Weights of a small transformer language model.
Size: 10 layers, MLP 2304 GELU, vocabulary 8192.
Architecture: rotary positions, no biases in attention or MLP, embeddings untied during training, normalized queries and keys, local attention windows, gated attention, an embedding shortcut, capped logits.
Training: a variant of Adam for these matrices, 1039M tokens, 7927 steps.
Each number is 128 + 24 x the weight over its row's rms, rounded and kept within 0 to 255. Layers, rows and columns count from 0. Numbers have three digits each. The size before them is the row's rms in percent of the matrix's.

# up: layer 7 MLP up, 2304x576, rms 0.0345, rows 1241-1287, columns 64-127
# down: layer 7 MLP down (transposed), 2304x576, rms 0.0507, rows 1241-1286, columns 64-127
up1241 110:159126135080081114108137122118090114134162172117164195160147146148130103131101151139155102116127155160160117130129159171134145113126100130176091111141140124132112145143162133137181144117138118
down1241 104:111106114139104137132167129106122147106146118148119117170118146148128128122105114174141143089114104152132141142164115144148077099115111107164145143136134139185146123147099113133136141059122100
up1242 100:160146150102132077150102122137176117104143192135143154167103134122127143140073105114166120089115094113156117116125169134185154163128122149159143135101113133118087122171162114134152117099127121
down1242 104:150151101142141144125182141092098114138137127119149135116149141142136113147156123089073115157107147087140103076142186163147144054137093085136156103129118098115123096136118142100122138136160154
up1243 104:134142154144154127137102117110087151113167116076108084139116106175169164124127131155123127123121141123136132101130160144157140106100099154122147073151124134085094151111141128125163126180121126
down1243 101:133151096139122127123122157135118148120097104127129123124077080131125101089080106123145170106120109152136179124143139126165169142125143112157103112121074114116139163126126141164065149118120118
up1244 096:161124148112115118116104154152158096099125119170119120149125110165139123163136152135162134097118111119142123140126133105135161135115127112105194119138136156177156122137138112107115114157156118
down1244 097:142183125153169114155096112124120137112101138065144140161133135171135124138141079126160129108141115128166165142083094138166146119157117156106135137134104103129144158148117119122145122112138111
up1245 098:134174147161087087146114159149128131128156142099087114137108149152143097123093114126118151122091131117169150142130143124116123130136114130129179098116141139118133125116113157123111132171137130
down1245 099:116125088130088093140117153134134141099125128154130137126136141129129172113096139165119142098114090158138134142091058073110128107151157125161106132142158173119112155164170124124107138091160127
up1246 097:145124142133113139143142105122120156149149120196132118143094164132124124124102141115155084100142151085134125129108115139128140121106144134116170153107096112133097161123149126096132146153124091
down1246 095:104145131098149161128137135153124098111136131126155126137108146116113128116126139136075152134147161141136141113103038121160128133124120145069087129141125141128125175074159175128141111123124146
up1247 099:163129159103101131165106170129144179117154143129134161122110117127163109152138106151098129108146117143127117137157135106145125133175094164105139133123128110072137148116133103101106173125115167
down1247 097:112144101165095099137155155135130174122157109159149121117136098111141149124137111134175115144138138131126174085129113111128129100105147148154141138067160132126087157106131164154157127116159137
up1248 096:113088163115157098136119105092144135111087142146134153126112123143106144106143117123144116122112127113091191126152135070097127139113138117133115177122123117108121120160097138105168111111152132
down1248 097:134111111079136102125144163136168092131090102131117151146142122105137145111131115154113169145147129162112085089091147140151143101094163158161140151152093161143155132134168127102115137084138090
up1249 104:141103120173113111122087123104152119131123126118080150145120129187165089147102107111103133126143136143101135088144138118134132137136109137094109140113133129164124125084105160136121081175163161
down1249 114:107120118111127124142162116138177133103098121119133125149073139104140154108133138167120157159120172131127118143139117121108090149147146138143151146089139122111143170128171123115128105167107127
up1250 094:117131141127133141093132093089136124092130100127116169128175102168102127096129152144129102132079150172146158110134115119093147129082107116094143147138103143102107128138194102132162148152134139
down1250 095:128123087111108159105093131126160174142111140123099097141129070112111108124110093161125143172163150110110084143138165099181104108111148197133108081108144120150128138133129141147096128126099166
up1251 100:119109151116067114115129146106158158121151119101125106109133162105135122128109131111117108123126112146160145097192160122140094154125101184098108113098144133135113156120132092166121151131109107
down1251 102:086127135151127111120122095092111116128116137148136147101128121140140119110112108128131067143137115141120126138132098085074135095124148138113164149131111113173156089081078106179111077149108145
up1252 095:122086141167134145138133094141125148121086136107115123122207176109180114112092082111101079130127097157116168187119146186159088119119094112082170124140123150114080118148131116081127111138115045
down1252 103:088159103107114116098182192107166107122121147167117143136136102160123140121074144151127129145142121104096153131104126074158170128153106144127137082150143094116173128092127145168134125138144119
up1253 096:116136123143130120101156129058119134153077121094126159097147127140098076181147129086118115168117158115132108145110148085146097180162103145122144147095101141145148187113154145155137134101138111
down1253 098:174122120126114131128133145116130107134148156107088093104153117106162089170158129102134133107126117151130124137150151099130071171071140114137186095109104162121105125114108108148145134131129138
up1254 101:127138155127111110115133156136123186084156152151127146105156140133121131126118121142142139147111148121111122125106141159096092142147120102120119118146128134136115100152160142153149114117147146
down1254 096:106106133147115120126118090122103088107126104124097140128148138073107156089113153094137121130138094183108140123144124153180119118110120088112132126136085130155136164137099095081130124148116149
up1255 112:171113116096084090126146152084127109129143130129142108071177167118156102153113159132098111176128093135111169099138180105165155101112128136107157063119097055090061178107117133134106096085153137
down1255 105:118118122128138109153136145139142158141105117132122107115125155155092153126141066079131127112119140117146109121095160127119105114143094122125111127126132131183156112149103127118127126123130129
up1256 101:128123120136106110112062129149100136142183124157151140084092135153111075126105122127101121126139150156110165167143131151117143142161083093162139120101113175139103132129111111114153132130096108
down1256 094:116123115114133085118135108098139139137103157130108094159142097132161158120131128077157140141107149125135117098099135135133118115080092095113125129100115161130160098150141156115100122167126155
up1257 096:121166152123119129130123118106133110112154151119131143122132127147131149120111116095140102109108148126118107090133169124165124093146092167107129106116138150150091116136138096138138167151144107
down1257 098:149168156063140154169098180155091111089109113080114151069115106143146110114109106125142178143170083138095072092122096160122121108122170126133139154153128115134132108156087133106123090127162154
up1258 105:127143140120102078122113141167111097066142136150112126124113124106104146126129138107129131134103112120134147082167157109125073148109156191154163149117093134135108158132117136124138121149124106
down1258 101:156114118115160161146100120121145124202150114135113140137128163122109129152116106127124164131148159096127162109134135134157130117129128084132109165135136081171128123089100101110113139155117094
up1259 102:159142142125092179127093093096153128142046170119094165144161136144121064119088101137084160110111115133164160115122122142159130131127152135113145154134134170129136154119130130101108126125121100
down1259 107:100141145098143113174133118108135169113143108088157132128130090131185130133128145145120109144113120095154139109111145171119101122140094092126107170151134111166126095110118125111140115099161146
up1260 106:113108159159113121137087176159096150111113118116106151119127122104114125091106123133126115119130162153169132126189134153146082181142118155095158081136090122114126112146133099130142097135091122
down1260 101:103113111116161120122114104149162112108144149158124164156164147216148119117138072141114128144144144155152124153159091111123151144091086128166142120082108125127142181117142151168168132127132127
up1261 098:103109123142146151096156179135124173136138123150128135158149151147144111152103135153123077151135138150120147103131114128115159089119087084125133122151123090121140093131114159146155152141072125
down1261 095:178113097150091091100151130130166116093110151121192144127130133085164168130139132111129104150228149144166121132108154126152124117116138138143114135154093150135179119141121158126150136114115167
up1262 102:175164144160108108165134119114095139123142135128099103137086128129163099124156136090156121132137154187111140164153152122157145133138125161106115144112134151132158109136161138152112107089144108
down1262 094:160153145134122177130105136127117113151125179141150143127149120155107092147163134153142148159111096134125109126148153100126153136121091150130093170123116102162106155143116088176141133138085099
up1263 102:175112164139129110136111114075111116096122130101174175153141139125152122088117148169123163172152132096159114111124158132145138152110167102147157119099088134133136099100150120158127116105117113
down1263 112:093130081148120151138146141154117145125128148133134089103097148161104121160128146172087131147069087139153124143129122114183161122167130142140128127130113107131136128135139107075127128101136129
up1264 096:152094144098108165143116080127092123102150106115137127147165124101149140093107098082114158134140156128155079130093143094117192114141134145147149153165118160171125109111121064109104143125143115
down1264 100:123126123103111148124183143105098133133136119139086123110085147123096166111105185162122132122092137174121163139148118153152123141123103098124099106137143172123131120179130156116122108155125150
up1265 096:129119126108132132118086151150107152153154115089162124152127140170159135140137123093114157147128103119173169082139133180134119121115158080126148127142147087145116127102142157099095109181081134
down1265 113:130111081069089097113161121147162097151125148097106153106117087146164125164152132115121146137139131113122127158115105172159108116147163122098102125132168135107110102141142125149146082063102099
up1266 093:129168125125084121126113073158163121166129139119127112117122129114124135114135128124103076137157118132103109113147081130111116141096126180133164106138120127139112162130157136168163120175163114
down1266 100:123087134131123090142171123138139128172115154104160111186152083140157115116140123134153078134127143129158188163145138139140119126180146114113116107147111145128146134139126109132107151148114113
up1267 102:166141150136129097161101180102117116134142097126129120151102141150108157154101094146109107120133137118129139181101133144143145103129144112130109153118171124153118115121101163158104166111097130
down1267 099:127099144113129161115122126162143130119148123103139144135137121127119120091142106132127170110126110127166116117139114124155144035140135122162123127111143145124118156119122114094097148129130108
up1268 099:164136128156147136109129152114152128154132125103146039126127131112145114118153102087127134125096140105100145123124130152130127119128165143116153149083132065135100131112102136121137128126121151
down1268 099:154111154130114076080143145122130119111139111111162146121139141127115172106162117137108120188133154151127109160135120115136168114144119106130111103152114145114143114109138102160112137146118104
up1269 100:096153139127157154101174131091119098081159138140117129089153148131067124125143155108159110129134121114142124095127125100083125138109121137121151057117138127114152146082145125079182121167121150
down1269 101:161119140136107126133173122133140098164110119117136120195134130130098150121108109128106131115143151174145118136147185090176106146102188149124136170177118113156109104180156133166120094142124103
up1270 093:151150128130092120100122167106173128103129129109125121081109138182116076119120163150150121168117119145163150109093132137127137082116144103097106114161154125179103146106113109116130105151099098
down1270 091:108099120142121130123096124106096115124125165108187134103104127107075157151144129064098121154145153140104133151156130180164120112122147118146133127177077166153141132109147121106163122133116118
up1271 100:127150145109127135143091125112098126117143116174123171081178114122130136167117124120158145113138152126141177128103132118140117129133110161162157140158163176108160132101174116155130110130121119
down1271 097:127124122105167141108111142114135129137135144162177150098117164109095146153136140128094143094117145093121123113159108094120146109146120118157128182143109126111164142130161088103170135089142101
up1272 097:175129164113118065119128123110115136119135173124132120150137181147137119136135133150138125131119137090099135142114151129137086141107096165122124138134137117071126088152138123099109113147190106
down1272 107:139163128169073158114145109122124102139083146126115151124119106128118131143125150144158119130111125133124108145055163088157129118152122103109115122127130134131110141161143192099136109083133091
up1273 095:164123129110102140148133156114098149090127139115134132096104156141122118143090095149187138181116164141108138133183179129118106163131107147137157153115155127124104144103120127122118102132179121
down1273 110:147099113116152091102107136081154140124132119157189119096147128164125168126098139101108135136129107134130149136100129149163124123147120099136128140135098133134146109136128132142108131111149152
up1274 097:104151131088094145115122089092133119137106120144114128080164157129089142139151115129133150136107149142138141130123156130155143128095137142151125103118129127144156135069153108098158124137109118
down1274 093:128114134140132168137120110125125135125175183109141134140095143129167097182117092141144122141183137132100100112139147117165091118134157092096145133119137083103136144112098135129136131154153105
up1275 099:123118126120132119147131114156098112105180121078112136129083145136135137138110157126103118146100149097125146122147138153134131141120108180075120142143152111171111123122105143142144150176167116
down1275 102:107084131102133142085124169146163129123144082131172114103120112117107157116167103116110141189117114159149106133144079161099099120125164148141148128094127152127124120120128161129128116106121095
up1276 097:153167126076075113111131115065145112091101109091095135120113101152147094121114152132123151140124146179138155116133144129157094133157126098118108139174121124153113107100105119099116135151120109
down1276 102:133136105141127140156156148139135129125098148102136118128158148108152135141124064109155175124133208130138151096138133137132129131142160089129107167155131154142101146154155121138165127136175128
up1277 095:158101079153141125115138078123123155103132129143052107189121149142143128110126116148085108146100118143119141085157137142143146138145115111112117120163142109118087081131110060107100152127163121
down1277 090:105140177091142138100178135119091101122133174159158139097123127103152138135172178136140152133121116120133131116107166167094074078115141180119118117092080143130137148091135145126141156115126142
up1278 099:107152120106108128109108112121122133137095154115144127166119119141123154120117150142073115197134125083151140090134100113123156134137125133153090136150140122112126157069117103077114127174147143
down1278 097:140120118143154149092176186111141129154096117132159149161099143146134089130102142108119161119148131130135199152158136157139143120152145140131149134115141125060133141108131126137150102122129136
up1279 096:125138110150112165081093171123154156113132084147147069138135124162151115108137169150086153131128124155118130092144111114127113122123129162139137144097135125139152098108162154104126116138149148
down1279 097:124139150127104126175117100115091129141137113094146113127170095154104117165140134131141151139156140114128161127147145076141095106122121214125125111145137138084074143105078114152144118176149180
up1280 102:151123154143159122133101124096073190092176138109100125109116144099164087103094098078122128089115107112186146129139114168121107146152125103160134162164120135130122148117142167122146125120114108
down1280 100:130161133134119118094160145103154134154134147147163089137135134138047098122123143145133178118137111184139175120143151124081175122116178132082116115134103160128143109130091086148099132145085120
up1281 105:154124156144139103162116088163134182119140134136102094124150126139139112177113157119108126145109171158173141154130136108148150150100136177113134081153132115138137124114134136109156091187138150
down1281 106:132155128105158123161081125164158115099157136193106148109143133116117105070107121112099127105099135159145144065089103171173101148132134127169119112129094125094096159094127132132100114121125130
up1282 111:108146145113088110132088116105104122136128128166031143143107135116089134167145123122090164123126115128112146129160124137126134130141127156126120137148094085085163175127161144158104104103078159
down1282 101:100082090142120165087155132143055128128094140114075108114133133143127151132163106134114163142136134149114130140132169106145160122098129093200128148134129117133148091127099102124119112110079132
up1283 101:106125136147138094122141129138142162142084133138124198106106162114166116117156126098128162150110141096109115162146131135103164121131140138114127117138111147099145098130130132067113120147121160
down1283 091:187147141146144126106167113105131141137114165136089131140112102103135134121105111138134170112089144134156067137088122108127114077107089130089163152131136092099099114144137179114085073124144121
up1284 102:132128156120139137052101119115128112120133146137157134127119108143100132108133072161107113105090131137196145107135117142129074146139128083141146097142129190062128162140128135103177096137120158
down1284 093:127128123136184176050142137095131103150067163130126144118136160160114143147108153102137132144104099154067144146148114118085132137112119153106068133092115138136130138134133116111129128138108178
up1285 100:126155107090108120126136146155107141156143132133109136099117103115114139161112141162134177153141099127153120153137113123108165126150102130149164107118227146141112164099136121138166120117075147
down1285 101:137138081108104130102120100173149092137143143132133083161118148130121109093158150126129109123133114102129162136158152211137112115104132109100152115141109106109145116135120156161135092096185139
up1286 105:148148108104083091088121151154152159097161152142108140112097117071187102140090129114127103148102162128141165124144160083156146122102132144132114156093108185066098135096120115145147102097113124
down1286 103:137117118156133118188089106077116110164081125101117135148135082123143173137130115127127131142124132127109163136120126144159172143140147129138118114147118173175063162143134120171117115124094096
up1287 099:161116137140170101159159117075179151114118129113110095123120086122113122149138146113156123131080131085075118109109132131118113129122117147123174119110103127117112086132128135140171124139131096